{
  "num_hidden_layers": 16,
  "hidden_size": 128,
  "num_attention_heads": 2,
  "num_key_value_heads": 1,
  "head_dim": 64,
  "intermediate_size": 512,
  "vocab_size": 2048,
  "hidden_act": "gelu",
  "norm": "layernorm",
  "norm_place": "pre",
  "norm_eps": 1e-05,
  "positions": "rope",
  "rope_theta": 10000.0,
  "rope_fraction": 1.0,
  "qk_norm": false,
  "attn_scale": 0.125,
  "bias": "none",
  "tie_word_embeddings": false,
  "parallel_block": true,
  "init": "normal",
  "init_std_qkv": 0.0537,
  "init_std_o": 0.00949,
  "init_std_up": 0.0537,
  "init_std_down": 0.00949,
  "optimizer": "ademamix",
  "learning_rate": 0.000756,
  "beta1": 0.9,
  "weight_decay": 0.58,
  "lr_head": 0.00645,
  "max_grad_norm": 1.0,
  "warmup_steps": 365,
  "schedule": "wsd",
  "decay_fraction": 0.709,
  "decay_shape": "linear",
  "final_lr_fraction": 0.0,
  "batch_tokens": 32768,
  "max_seq_len": 256,
  "doc_mask": true,
  "train_tokens": 122200000,
  "max_steps": 3730,
  "dataset": "wikipedia_en"
}
Each number is 500 + 25 x the weight over the matrix's rms, rounded and kept within 0 to 999. Layers, rows and columns count from 0. Numbers have three digits each.

# layer 5 MLP up, 512x128, rms 0.0749, rows 32-86, columns 0-127
518479508475523499541495507498584435495451607482509524482453501510545514484479559475531485468508469506430500540504501436525514551545498517489552501504490510522520474497502534446502535460460502471503552530499504558529533486484468516475500501548488500464492492490452446529514483449500500483485496529516490483474499535520528510522492503519561536416476481479502472522528510392500482520478
494514533481503476484485490501525479465487489470489471512512479511516479496518504569502536516511494520439523507503528456503513547507502492482560484514491550508506518464565496545504505472490538481484480525549513497505518497519492516471498536511488477505470528509505510505460493476458508516534511518483482483524500483476485503481487468490467526528497484515512496500526508500512498517491
532438491502521522499507485463540512490476487465431494453490576476497490522464516474511466480489518494524503517441504547455525529555498486491548499486479493501494479472507510519459496505546549512517504491560493506507542506447499495492492486537535547462489476486506506529551476465501515466541489544484483492504457537514551497523493483492460502503528443472522467571492521509500482475471
443542485499524486524515549513479500520550481507484484508495520504493483506511510531472487510478527530487526537537509449516515535500466500486510486517483491481496506533471441490496498484498498431485493472522507484497503502479505462486510510472487494504494509489517471507505497472467518504542482506507493531498479480499506478516469480528496533534484466493574482510520534478506526492498
515505506505493491517538509495556484492493482501476525474456484492517482533485529486489494512433488482492516513511510479489489508486502471509517531500494507528522460478504516515493478446519546485513503508486503481530529482507490491488513448527505503488496503461526504531466489527544519513482523508493514467496469487496503470520540513512505501519504503521524452498479516502545535526477
562525491456476529466518479530534489504519540514493476525509547457498496445536582589516411519542496508496486494490514496528482502503474523509544485488480508506528438502515508535527516470506500486477500466489506511453546552505510509499552562453408513507485484488495480525575511495509507522521523510489563495500523499540484506472508433491481484467485469478508483499477467515512491522493
518516490521515503502511481497506490504518523505525525481461512465508481509504462524561557524536520513488539514509515526472488502480463498499525524474512523497509452462547481578480521475502499481500463479511504470466496510501504521469505496518470521452469482500511510483462523452480499464518507470513493466493537526519514473479555469478472508480482468528511477541514546487513473520448
515507501510526531502459513486510533521501489516506524462498538520516491468552477479511459508482459527518484541510472528495530520476483558498485483458517485477481505490478540529489520528509508498465488494513471549498487493493472490481552509447531505488493497445498439493542506452485462480498505551490538509476505468485525479494501502488529506494520483508530480522465493449482492523503
502493509503511519461531490496509504504501495506499491519458501514477507482516515504455519487505477496480503533513497511498464499540478528461512502492514500469506510509490489498494511495464513510547472502476498516496501472522521476477508509511500512515484504475479466488501503470486518468517503485501515482508498501543500484482511498517496476479504507494513489513532487483525485484531
509493504489483534519499488461508524515506477528492474498508529499481501494526503511549497493469497491503465516487505478420506541510503525456555527493471470466485501494521451489537495469519467496514509527501537497491487511501502504410535529522507488509488505493531486552482492490467497530502512482458540508504501499431480486508480512480545497487464474528536490496504481504469480504540
528464508476530496472469519507453470527508523482505497479473478521492509475463516487584521543488503505488518482472484510470449559496491492521488513499523496483478492519511531494503494540505520491443544527472491541526504544457508554485510493499494519524499456490512469500452500525491556513477432488490526507496521544472512439547486512521531493449490502508517469503503539539518489499482
485467524489477477533510492497518520513496456509445517528472521472476495515482496498480490523507485519435466498548518516463540507521470506495516517511487522501538499491498478537522515465539496478495474494463539482495478518498460529517507460497485486480485466464536505530520482534503535502453491471492525488491474509510503477537509525490493549509470517494480486511496480510487506522474
476537519512537471520474489509500505503532515515473496516506520523506557486473465558474503512499489500495534485513472454497486565530471484506511463466490544476468501447521531509488570518487539500472513451491480516527504462527509496528504522483493483474483480522488465547531502470471523527539458520542506548525510472461494496520508474549477473506500502522491473481488480521496504498507
532503519484504500509492457496520500491503478525478482458498486557499466504523509528509472497471538482467511472525512470610511509480489514521520492478508519439506481523527503487506494470482521448509509526484539500485526492524493538486513515487480537498508500495485487488460555469532505485528464521502458559509474472503527519499487515509504480434498462478492509516518531489531456493456
537494500521489473490469483548514472511502518477486447492492520527494495510515522483510515502534480522428493454472538526480480494440466514477485514509488498471485482501538527519472454504560499515462487514496498505520553517488483550497515527513519495474466514492499445491514505480498470487486493537466502493493484523464526509491506487476515502535465459539530455533512522513513450521511
505473514517467488512507508536492483492531491483503514528486515494478502503503537504490487544498475510468505473502516521463522475473493520496468531517507542483479470486503468550521455496522454484497486478497485491470542489478466531522499518470538479480502516500520500487522531510523461504504526490490457526511487502519519479480514512509529500511463466523514474517516513523496529507512
486471494489521476520510497531494455520509470527507499530516482527503487479477498572543483494463499444500491545545510535523478455537497445478517526513511477493503512514499514513490489505509492474479486524514505516479510481548503562523533540477499481491521521489476497483492552524488489493537478477512489483521518474513498494476508535514538520475478519498491463478514518497512475550489
512464524479524485523479472536461499500513479489470483516480501510481483487508487526510481505497538473522498545493464474514526523522532473516523490509537503455546485443484485510482502482475510509560496503507509498505529507524510538525471499471500504507482472490505496500466489505477505522509484511521470495466482498494531452507506446540484502489485475473510535509511501536518520503500
479509475533497491506477477495532499477505468513529460497462519470492497502507513518539470481530517496496521484514510453477511528511484500496473526545482478505505471482451536473453459532509532478465483503467528511464507523484447561465507497536489505483499489516492455513457526491474484495489481463496514486473484541497516493511516541510519518468494471494578471520471488506512487537497
472489496478518530480521453501493530541500449474509523495484492511450465499533485513552501522427483512500504516507513530493489497488476461500521486492521499485516474523483486501482535475485515538519511475494520508471478456498500474481514503498493511507498506508501491511498504559488512538505460506544492488506519512541537480520466538505517519451496453489487478518477509492467498499520
505541494482485471473550506499495496510475457486464488456439526446491467477478538488464488489491532511504516473502515493505500506465497484520524474463538461491491463490548456526555516504489474494502483524512507491498519494513477525503498532479507489489535491537519516505499492581446464535512492477494499510444538498486490531495507484529502505484514463487486507560504500497538500531484
496458526521487533520536507479511498519531487518495481480450506545516434477462477529503501450489512498498504494490532453472537511505479491480486511518548506488479488509521503538476516481465488505502525501469504496525517517529513525473527517508482486438527508491527498498502506506490472480498473525513452474509480524507524497531502488477526519520503484477487513538475531544497477502482
482497501519536486463504541481528524519570513510470498471483533491522514496487483510559507495505534513499513523498517475484481517483457451493501494492508463475452509465509507503467522512543530500498499505495527483510478478525514504477524553407493490465523436488481471518514494505494472529541532495503512530504493479483522504485531486569533473486485474461479449509494496519501450503506
513527501477464437492465503496534518524520496494491481510489553519491546486428514535510499537527514518443514491477454515460476481491510470488517478482492512479498478539481517511498492529490514466505483463491545482471494503499466480500516551488508512480485487485502494502548502495469491541509506513504528481520504510527490505558512517528482498510509508487490501521477503537496479516516
480470508493517515472473497503499504498537471490506489493510540507482520499534485530552457520490529510507488455489510505483512494499487474473525506527481477463554512492536522496517483499514542454490476506516514508436486479445474479470499498496479503457491470521498485510556488509500506507511515489471502503529487484537494519507488496538504509472504453479579537494542483481495516478500
525531513499515495499503474544519506512541476526502484482499507499490500491521477491515509494514476505456514500517509489467515498482476509450541505511478515517513516474487505493521504495501504467497471514510494491490548541509505490486510503503465503516512515510466498522482498514567494516537482483483504472519508484510489482494501487470502543484494509529518498498516473479523529500489
528499506474502498524498469548521428525461432470491542514517516478475505494496538601467500485502507433507442478521472515520517499515485476477506499479527511496459504472483469495529482444516506529491514494503559498503507500508496495472500516490515496513542496462526489545559506531475555509503511508520514560495466485545499511536506478561489507522513495487506506516484545494485528497506
463504511515497503489513490513532493489529448520492501490501506514501537508484483558493529536488462494477516475501484491486487497499493499483466510510493489515494514461491512475516488494517527464481492522541523482478449451482483500477488491494535494477506489509524496486541506491494524522507491530511488546482495484501531499487515527530476467515496482512517474511499492482506508514463
556488487486494505518538487481552504468523489504490483464468509497515465515477471481497507504503498482481465533518498475520463542501491482507518489494496529490518450490492486500486494503484504508469494497532496480513491482513462492512493510494504489516501498453498494548492544527511509517531494524495526550460499504507513490511525480516488486447528499509470523524503512517500522461431
532517496482477497533531458500551481493525482499493480483508547526506523517505486503511509506475488515488506525477520522467509492510453502497529534473496540506468501503543505537487481502500468525497485537461525544484484517458488476491500514537495520530470501541530480509498480437494433442514501552484495447479539474511478501485521520516559536482487454527562474489481502455470495505523
486488471539435499484545486500494494503495497472510515510513487493500511499467487544531508532504464527487497549435470526512516492547482497527524474486503494500553517462506455503517469488501488498489463460462478508488471501500500470486469536487500493551487488488515518495509524469443525500474470535533477464479462488546531491493583520511487504490495491512468514536498512524517530505455
511513555453466500539536450471528513483440537510485513535515487507463448466460516522530517548489505496448428503471519491482543516479526488486570510500481526506494453544547432538551484496540476506472545514531531527484514529460532541440540480495503545499484500483538468501526513451504480490465498514451522486493481537513502497523487489515505508479481481477505469478503519471524527490525
510479537479521516556477458545530487493506457527528514470476508490475446497501546533511490448505521515440457480509481529471512547527436461495540532478447507458476500493504457484529483498474520491489478463544521527504464504491462547462487484502506518451551447471504490564492459532517473523501501519563520494447540497503517496540477484517535505524473471536520509538511547509490517512476
493463549539524487598520505531461488529508507472459518504496478483432528500496573554526465509528485507462511515597481513491513522513431480491509504486489494494486484430523493507471480495491500522456462452487477506530517504474506571510511504511466532509510463526486499502477494532500553512516501481511497531495454484526530498496497541533482508493463476486538475516497538502515534494481
488541529456460485490498491531506531540490464496496505511539497528437520500490521497484526509474488465472509500470494513495508522485505474530474506522525507509508492528533487495528497490506506498467537431510538533465525522528482544500491548463500529519497518461483486520496508532449512509510473487486484478497490511495503511522489491566494552511515454514523525507529519485518529516518
532553484479482517496485508503484516500500478522489461540451569537472466473512539486451459529494508490504508517468523500484515488510515523494524488490525494486493524509508464569550529523518492478474486460493499473517531549501511525464553532487451507546519496474511486491513567551482491507468487495452514476464491479544489514507491521503497482490463476519470481485517486514477481505497
500506538530508522512508490489527508504503501491515477485483531503474509512489504538504513519518502485431451486463487476495511521501481511514545499492508523500486496492518498501550519493473483516512507504510483466489530489493553540522524548475517504494532498519486497472467496487507524493519502499467534518514479478554517494478506509535508470464492491472467478496488501498499505461491
534503478453482526466550520526513524510515467518549459466499493490452504481528507525501531486489516495493479508494479496545527557462490447496515524523539522514472510520474492518523530493490499489503445499497516497446478487473428510488523511435518497493497495537494505520478485499480516516497502537516496537438505539500495514496497527499512467474501487494506496510479496480468495502519
498452509483479521517527468490539496495511518472484535499514547490510496500501482460486496519492523457448476502537461551514509470499503441532519504506443510488513471494493533498504487529481478529568502493508500514516562494485472486524493502481536490511491456524491488533496494457495495460504515533505506504472491515505524484558491514545484489523469498513578506516519525462541490501482
484499491500505505515491525537502516517532455497509464496450511475464497520506496504533488501496486464497511500509493483483492511495507444498511497520530507512498487470497474517501522485507472521517499495531509490478475495460497498490505513437504494516488515521512520496453432507473498494483499491501532502476480478478521472521515505500534509465492465561525497476505508504535521544481
510486552528530538515556496516492522524528455524525476470500531467483445494475463520533495477494513514480491523538507526549490505480467503504469524497494494484500505478504483494513490504509517466487520478545488517484509541503492492472499468466531476477520504444501512534500508476469474430546513529527501484483499480469518465494552493524507498496494521488492483530516529522501515487510
496533463487488502505488488472525469480530536517510490499486510522510503502455498532521513531506476522492462490469485507446457521529480463505527510456502530561517490543491487500515512479491493478510511485502547493487470481527513507487511510503476502503532518510513510520523522499444467486556523461507481462513486489491484511495480498539470487500478489524460484501492518478554488486533
507430526478447539510507472517518510518505486481464489521496509459471488502459505521540506522487527518484473538474549479494480511502500533502515480481531527484509477490451489547520527518479495527487482486493520470503506506489501523451521494472509506501459519485508525558521475488507455523494502500505477535465508478483490496526504533504502505490476493525511474495496503528544460473502
485499520499486513444501483509516503473514501542513532495482498495507503488435492532474516527509493513478496517510503466512495536530501477517479476470498504486484487446500493501511501498470521509518486519517525475527477439493478522449511514493507484483510507522508506553509521528560479511502507548488507526503468515480531478503525521527492502509536523492477484503475508497504506515493
517504462517466502483478501495493495482489490532442505528495519511468464539493502525569501511498488461497492493483490511515527525494506486499491480490500527487466425444508489512509476533555489465556532448522517542462537490523493531499471487510504493490449525485548512512493512521513493469526516544460471460509500477521529531528524464501495485485488508502542498519493518491513461477549
506502555482494513484553472538504498480533514506484494541535518494490492502516493490489501477516507501482512477497518490500512521508518492475484510518475528492493449502490515573488501499471461447515475492509523479469554534502476501463494491524432498466506480493524519510501538459456492513502500475474525501488545508494580490499491505503491466506455465518545454479482487500541474491474
504490529490510513478526505505520501523482497525490536505509518472505507518460516464497478508458491485480499541502496543503541528497486448500482503513504535489523480502471486490477516523472476503488455499560476505510486532544478577494499486463514500462477473459477471492508519545500502492486501539518490447491499473520500500516502475488529490466511456509509502518478503496486492520467
490505467501473500507535525509489491460502462499507479503541500477451535506499502535494485505476485474492499544501520472499537495477470513495475536495479451466484497501483448527504521477487537498513477500539553496492509501504479508483482519502503512504500488504512490513491482538467459475507529503493445472524505508473498509495494501511476476506518464536525506508503487493521488523507
479495477521478518527492500473526465496496478518508441481477523473537488500524462500536491503537508522493464506519488551456496522504500479493518520485468499502525492486546521506525422485513555450491486467515494555478493525479486517451501505542491499505492466496551472504502584508498477456521510472444477492465508488505532500452526523558504498481530470479556503501472500469476510493512
502508528476481492497505473493508462505543501520511513470505503528493527502506488484550528483452552533492474478535486546482479492525458454483471493525480497484482495486512453489527510493538487485456518481525532511478566493537494524511494515511472507546506499519494512515499455497489525480489506498493455550518440516518522515500510503513527484529518475486534451505531516450500522512518
462532521464450509552473541510552512507498500508489483503511525495500483482508509516566478537483471475472473534503514501449509529522459500462519476470502518555507451470552478568478474522559476514512482482530528565460525547476481483438550462447507493489562519486531497519505515531451518471512500510473471505509490451472493500533510489511468492502443513450509456494489491509527543513516
480552567530531538506522496533512496535527492482497487469471495534501509499492516584490487525475487490465513520484505500519480502516526527470466487502465519511469470484484513526490531480488486489481547494484509538534494460465472501525543523457479491474520469500495479494490446485487482493525472510475512485483464513500493514559450515516515482490501483496485490500499522508514518523540
480511501511523501491512478545521504484560521498507530487469496522480509515476497489510487497539483521481489505481506448527472469513477480492515521475485498504482492480517490507500521492508504531446528489488480492475530486490517501481511471511491530488529471484488480513502509512497459526494499499468492488509508480513503523489515509492516512496496480519520481504529512503525485516503
517525502471467497520527479514533513485508430498517545479480510498518480503489496529539512470496502485491475519513528489492523459507501509517499481487496484501472504509511506535513528473539529495490545520511525532488490511492439532474509480506463523538524491489486500520475491534497516438504500469530481465502451547522484494494511519502488507498488530533499451529509524500481517512487
495480481512517515498482515486475455528557448529504490523485535465485509492581500505467441540510530558500479521471416509532492485504477486515521495467491493492480437523504490503497486474500538465517453481533486513445490482498462476483544531496493478486540452467488479493529489545495562516508490474492539521531541494524508545510529486569509496498511500513554488486553502468475481506538
# layer 5 MLP down (transposed), 512x128, rms 0.0517, rows 32-85, columns 0-127
504484528478500499500519495520458517565573466472469499497455516441457485494445521497499522533516482507456479495530559478474469515487501446515465481503549535512414489458519515513514510476557512491505481470513485518427520503517527534489504450494533512474491467522481569569471467485536546513515482504490519492510452503553472524516523501533494455551513531478470481538552467522497518471477
486512470490493512547545528501492517543497517506520528499502511495496530493482488445526495501522507494570485509510512516516522501526472528512438511478525461500483454508464516456511470522494492495525503454426512532500485493505478499509537488508536525500518484491519500483534523503502490479470488497514533505468484486581483474495489513528547468449498504480495508479473480498510530472465
471537494466484483518477487531511507471506483558516508506515444472499528457497493557510554481460516482485496506516518463512468491451507524550476490534493513518502513494491455477512493495474448510503473498494498512481488502531503478485480494484457501553519521537500499485485502522473482561422464475477513528518567489494500484483568554499530470514475554513508505439555474475537509553546
542484518519472505489493487469506522485482533496539506517509507498486521450501484501531496460512519467469486460472482524484488485519508506524491496482516503474489478478500533483500485504469509533513515543478506536497507477500494508512491495509517525501502527516516486499482512479540509503497501492494542512501530504503483511514519511470525484480496529485466502484478512513512476519506
485542527502491493498451483477486539524503501520523479507551505494500506431531459489522520498592520535498500510511509501508504493516470509503496484492496487481488525508489475478493524537487468502483486502520464534474499525500492538505487542459526495499542494537488504469530485465449493473532494499498491546490531510504522502493464490480494502477515497467462547494528509473489450473529
500490506502465467505510488484537517502494478497480490538526500518523514466475468497495543475557526496487529517471520459501517475442508462443505538492510502523492476479485489501548508532497459498507432494498506508538537545469491519483506503531521499553534485493534461519542467541485462443495440462472516433481479489469515521542539554546495487528460499496494495508515484489518464499536
455487514488492493498501494472549505493497519504503488519532490527508547516521492481467432473519483488504407471449487525546514514542487532478499463524493496486475540505466525439498491507488515507489525501470520557542524499491476481538487505478520497518516522475484527568546475492515506524504464515501518493530477479523522501528502502522492505464496484460505518453440439524498501482557
486492479477449477485547507540508490492467456509491466543470463482494509537462516499520486515473558462528513468484508465496495438545511435482537527509469512517503472504509491475508524461517516503528500541463518444517522477515513503496472494547484483517495490553506573486453507553543508489502477457533444507542463501511472554483478507522463492506511532479494517474567534530501498487481
499505486478511483539478523504496499507511511481501495493551494495503469522482510497548489540504513498514486462500520469485525495451515482516498505515502499498491476516491519505487496502532464476483508482511523491484496524483476513520480497491508487496519503527533542495500493523511495527460487493487491505491500493458495527517491492474478529532497488507494516481471514523471509504471
507488468475469485479498521544501452486509465466479494498499454548488486500493512469454512524497482496490510474509523484511487490496512477533443465485531540512516507533496531498489510493517499499526541477494493495475487482492528506529477466490483511544515492507518492472505535480502529527468452511488476482487494487559517509503505522554489509546546504512504500500525493486500512504501
477521480524472507483528481485564547468494489488489503526538491526574495583503484497449468489541499491528484530505508495515514467508524544527487463501515503491523506520502515498496484482489488517510455523510456511462516499480498436532454495486505544471501532470498562516510498473502464468494517546489504485490453473511507486442566453489458475533521514498500507505550434474497475527549
537565478492527490511483483521516446471508538503565508489511484535583506477504511498490480495508521463543531492454468515522474531482518494515502488478515491498476504529524491454491530517472498510508531499538482499495515485480563464462485475484546514485526541495463497453481500484495478455557479487518490524490523516482482500517471457493484485498546502511503501494504465477511470494529
542520487481422516463515504467499513475528489519475471531490471499499485546511501447494481483497504496520480496502551513495509494512515541478480541560525469495476490554512507505503431507513461522555477558478496497493518542480477511468494507486482521518506493487501485453484503504518476467464477496462489486509516548527482514491490532502527540476507505575491516480544511486485465490492
487490480507485491553488527516462512500515516471535532552522533416491523511494472492506477502531512530505465547489517494467462501524528514499453499512517502514496503447503516517485512501498500510502550480531460513512501536488505497482499502535508503433468453517521472476526500514505507504494511503507514465515511494489491503486510460510491492533466525516521491485467497482480505476540
455510482475509494542500503449515519474490461490446512507511476490526503453468511501501526467455494459548492551511471439543503503525533503488526483477487500544543533492455498484491512498471480494522479495487527526521485468517499461517511458500473504535505494518509523524492495532525496524537482508516484512508521465491484477508472517526526463476538518474504549512496479483505539491536
468544523506524494498505495474498516517495496500495486504507490510530492466488476490492525453509531468514492509497481495534474530529516486490497475493524445514501550516495505469488543487472523530487521523483521513526475502507509454497502500516476512518504513509478467500493480515498531497505479540500533476487539485485480523531479484478493509475526520496490544482494494476511470504507
499544511471525506508495505503515507498528527471490499486513522484530542517538509452445520494514466537477523444444498473453513541475562547515461497507463524523501479507494482494549543517472527519495505470509508482525492504464525438490461471519492549525480500504488550523515453485501513485490504519479507503456482507498501503542492465486502485483530483534496521506494493486473485443500
539506492496486472472533506479515477511540500523518490498506509529516517486482515498496515516502497505487509479498507496477505473507493481460475497467487511521470497532534500495511500501518495487467508498509513480514480490464481461489525494522505504500543536508498509504517492491546510482540480501508505529516495488507500544517500491493499465502506523526499467511472473473492486486497
495462514472522487460509545503496539520456496472483530514503495571483526497529500467482518515454478471520525513508519517531491447477491470484514519483496509505499537487561476561483514481501481541471482485539445504534477480521516457566490511499493500494478494489528523476513471528486489514492547501473481520542501490489497486452488442494495491504506498524473518493522493506494544479482
518506523491491486498486543519501505455520507530485476504477514464505491482503512485481459511535488498468474499498467509494483520523517482524496509494460503497487522473490511489560474505494506446489487498513514498503498504469502498487508458500503463489533487492529537522522493476520482477512531509499505511466476511501456536501511464511513455522514539530525508504526496515555496523530
491458519499512509506464505471460516473546511531517505564563480516493490499526497532540543532490506490502475534521444506523508506546462500489464489513479546530527536525439531467469509479505472481514497451500499517483502502496504495480523488467480508547454473464477547499487485461547525488470496490502519501522492477540537451510506535507511488518463530504536486437502473493456501486497
525522502476491487475441453496506525506509522471506537516542493451482547461535543483520503565506499493518505517493506529527449486504527481520495491491472492523501514505449507493545498520518535507491480495507515530473487520486480488515521473535495511543495487468448501487502510504516511524518516478488540484502504479489458525469498502502490461504465486517500500451541480456496509491488
504500489477431493532524490527488491491479481470481537552521476530473493493528533509446533548495500464511524492503523492500522493533519531466502525535495526499533487519492510510538496455490502495490485468458476521442530549464520505503470500484482524515486498516492503509512509518455514430447454528510484463518513516494501506504487537480515546490531484495524540498485508471488505480470
481509512554520527490508515492472506493504486478533491467513489494505489475540466508492473489539480479567498492505511461544496534513508503521476493540513513493488540453528473528509498459511477523507508546513451520527531478482489528500509469526465503520496503504503521483496454490539480448493485527492488506479539515484495504492501525486493495495529480502535486494479497480510472487513
556509483517483518542525480524516489480489499509489501527488489461506469510482529496508520458513461474481533549515495476532485500519475490519484491480512528508451522473469474489489489499484449527483530500489480481543507526533536510517481489478513475533530529474525535465464507477505513462502460500529503494480523515493539483474516514481495473523513514543441464510469534495515486526515
469490494487458492496484525463498501499481542489500494537524485519492499504486520524490511526479516516533488517470478511552491501531539476547492497513522482494480479504521479491507495506475504512519532480484486524509475476496483503524495485466529493491494477496539512494516495484431513491472502532526482517481489505511508513518519525536490493499503485481475498521486533524483461490505
467475499452502503517478504475493499504559487497501487516465493528510489518509510441526499539471483502489556560452473570509508522513514514480523496492503482531510473533524532496507480550495496472468486471518487524487516496475500488504451476507480470489485480518483551482487454523497492468507471508573451470490515495470531489497464523473528506483512476516515514525520429510553503506531
529506504486476485536499482509475489499462512461485504497516518479507479484505516449518457470494512475502498533502518491516503531507491488511527492496478514489481504542505487513510508495486508538509524464451492511554550518539520506529500508516469509495505505501509514500484482527529457482506506484486500458501515522494478497508484493475540541469497514493507510521486477502509513489508
487520511524486498472487506496473503525467510474474516505519506486478527485524526518528477500486485522508522500490515481479513435495508506475458507497501515520497539485493504482524519503524471512523482515464512513486536515471515510470523513521503556505497529531528482455521468470476502477470477481499445450523507475511511521490486520519499490549498497477517470496500498484510485518536
476485511521531461447527520530466495511482483532494494496498454490448483503458478514459504481477504492503474485515484523518545496479491504496500479529504496523534539488436453464587541509475512455505524458526512507512536498523493551519462507466528518471534495481504559535459482542500493540500520471511489570513493486502535483531494514499473473550513521484474451548500503511522470455462
535488569482544537503464518497488502496477509556477497480458486491509471469494499492477502493454559521504495472521514469498506495470492474486529513523529501496469491492500517468499530485467537490491559523472536479509553496477479520514509454540488492447489517494475532503478482540569448507540513460478506492509513541484490493512467504512501483491492502451510456476504533505516504500539
514533494493515489535475518466471461500542498484486510522508527512543534423484579501501509489479503486507520482545526478451505541515494513468458490528492504457507516482531497466543529448469521489526513493487493471500504470504474474527498513493467511484509522472458404549524507529525493493452487560551449520535511487496499476545493549507500506512493527500506488471553483483447498474530
455496506486460493493499515526485516491524552484503472483495487535460496568504472514500476552480455511440525555507492540497551480514474462504518517483523475499498484505564515503486493464527431506495481510520516517469538530536482533509480460505477511532493441526517593517474530499500515486506513515479476478515489460486502486469477508508495574501499502492467470493515477512511490502468
460504512475483490472543473512522505537493435519516470508510505496528485561482450502454449512499517474484481517432487464515565495501476497440501534503532548465500468498481495521558516464533499484550498526493504531494474538519496494505438483470533515477534499467540581505513481549463456471522489527514510495483538507491478546530492464519500541500518508554485473523501477459487499499495
482501470552517515518507474479467471468544469481505502495478509496509492560535536539479460490534540517506499474514508481529492484522491470456500460484494510498491525509486501469473520489526519489503503528531488476495506509479494467498454473527462459519497503501500576481515482540532470498563487511503503479485498462507527484520502515456527500491496479534529510506467535501541474483525
521467511547525484473507482467471465491523501478539552477530461442499533544466505518555516475485514445506522510546444523531521522481444476531478502471449530514510496475490474457463485491499497501498488528466515525499508436528465493498473421518526483469476490509479542484514452498500545540558525483539467479476502496482552493470563525498538511516528514533521517485474519484512501478528
488479488469497483498511480506487514515517504535495517519510479477496487446513512470474485482500500508579504527537513536485454496480512495494488519527534503458508533490496484500444481498509497500492520475485509507510496529512457472481458474513505516485470514487513514533541505509485486482491473494516498515500530475457481510510506496484497530519515502541536536500511528501492490521491
482470503513519499517483495471509520472483533468462524543531537519497504505496489473516461533514481512485516482522515542484495445510472530493513484471504459454489487491524535545471495519478510456471538495507505493537539483520542499499477487557497468471497491484541492492526530506548498517475527456540509456523501460505526478478489480468500547484505489464522467484515508508514511494451
499487518519510519497498494526454483488518496502502475509475494486470504500505508564538542493502519502512501512474522480437480525482520517445506523496498514495495483517540454495498516477514522451466463513519522498458463499529513504480458499482492489484534505482500546504488495520485499522521510480497466505547501466523494513492513495494539489492517463547475483521500507537508527484468
494506502494520510478502480489496472496511539475481513496554502526492474435506517510462503496520528533494490494497510495500487500523497544470496464497475492484488513508504501483546516492454544453485510483472488499512511513531501520508507480550502504510510494492489462493542540499539524483518485499503461499503531515500506511490490471491493465536494501479496482527490499499467481460517
488503458463447487477462526465497450480501552473457523536486507522507551499515557469488463548485499482532531503491486451454516472541507490499538498486509548509514494536460535513502528492501497530480524509470491485502520496468470516512483541573454498529491490504492474511536459517503503545477489501497488468516505510504495511525488529478498510493512471525519500458473465514477482499537
504504539503540494499490465489452539545491472473496502482492498460502501508534515474507484485503505471486514498540503463546559495470494524484485483538495481479494513464491515505476521501533495517494481527514485489514515497487476488526499504466491532487502473511531524482482496505536505491474496532473502527493493508504492501487516515502520511496526512488524522451505507520471519479505
508524448510500507480490540469499505461506504482516556493508461559476563463528504475491524473491473491520523467504500514510499488497516495497495510480482479544497506506517493477534487511502507504514521529462503467482481486475509452528477481520498479521495525512490465507504521490517556479485482510487504459539506525506519489477513461496482497529541488484508523478494491493466529503492
538513490492512477558503518460468461512475481464490487505507506519489464523546519476536503484481524471513517503505498536483505468485474525496533506514491467503505502545485514503493503511531492488509526483489499528499542509504503489547500489525503521515486491492505514466510471466440527487504486455495477469488525494522482505473499491483487524481484476487523529497501493508505538485516
524488520445509488530528496545538517495494529473501504479496476505504537498490470497458496479498506530499530481552523493490507493510528524493502496494539454513547555569502517589478516464484515520430475530462514443531468512470492502488513516520467450504550493503449465493533517446482507485465506495552488500483480506493470456456510490455478533511479531479469492507482523520488524528465
483505469510485490514482527474490531508477506492508548436423511506501499517507515508502498488446499487526492524494462521505489488501484531490491459480530487489523522520562518468516532508502497541470490498492498506526480508484482474548507522472563495510497515515484519466457498535557493511475503503506496470532448479490466508487491515499508502513538499487485515492505478503493539483519
520499518509484493526465467484459523461467509459487456501484493525497501481514497564496547482537520514473471464495491489506490469520495538524493473515493474498464496519491496514499481499525526527473517469455552504501508487493534442521491486514482487534532519495501521523487499462519485499529474475508487539485464549485512499508504503507475534525484532513500504496540501502514494507516
505508518488502488476482452502500497523471529504458500499488494507547466527491487478488519497522511528486494460496496503511481481513541459508514462488508527546522485503500535494534492543510488490489505501484453507534501486513535507511474485493510488470508485486493491493506515473535539507501472477483547534495492501504517479497514488509499533515471524484463491479524522490492505454496
534482530491495527489554512506504500486496524523518532490475481472461471451495547519505521473422493475523498487467470447509514508447531506516486511493501511500485498486487482516467548509517475519514517519512481487497531502521495484523508519527491501513493504517485508533511439496452499499499497497531485528541501554504487466501506477474503475486476500569491501496540506496520513502456
506535505498525501514479518494458499521496479465514529528468443474497468495523494526468489507523509495513504512496532463495529505477526514540518530470504510524514481510505521491451499475458546504519501510484499487494436522447493476478490493519525457486498492482507485500462541491529459527522492478498568458501532483521485495510484494547498510495479534516477528474458491542540515500480
509508489476482493492476485516491510506530530488470454490508447521525546494548498504481496544488478535504499486526540461519501466459536513496504488509485522460497482550460502503545554491509508465498555477514507462490483525526498491500502519487501508503478478479531513450497521500505517519496480479501501503506490503496517481513499514507473503467485507544498484499522520528475497465517
510489476485481508514477492502496488492497501517507512509510505458515476499489509455499487529492488479487480493514486534499474500531509472539497518505512469499536530521513462511495481470521483480498484512550487478459521545520519491461471466557493523529460517496491503502501539538479491517466497531499490483537498499489535472485506473501508492527524506513524512538478506504516475468499
511499497494492492495489529455491497504480475525491464495531522479511495476540504524500545498467527492503499512512507542477502515478519516500510485505508479490529489517489505490505478479504503491557467496533513496509483510509484495507476510475496485492469512513514527498492512494512512469512490496529495518499499510510515500512497508492493496501482496468467519516478498518509514471510
490502510471504472492496534476496495523501541482473485517531491503494502504489521480470481565536473490511507515487504522514469528495525483497478481498503526509519485490492509525494471513483461506515480511504475481493531500483545491516482507514534467474494497475526493486533523475505522528536502501481519524503499506486512504525512501481496502494488470499514541451503470509521503464509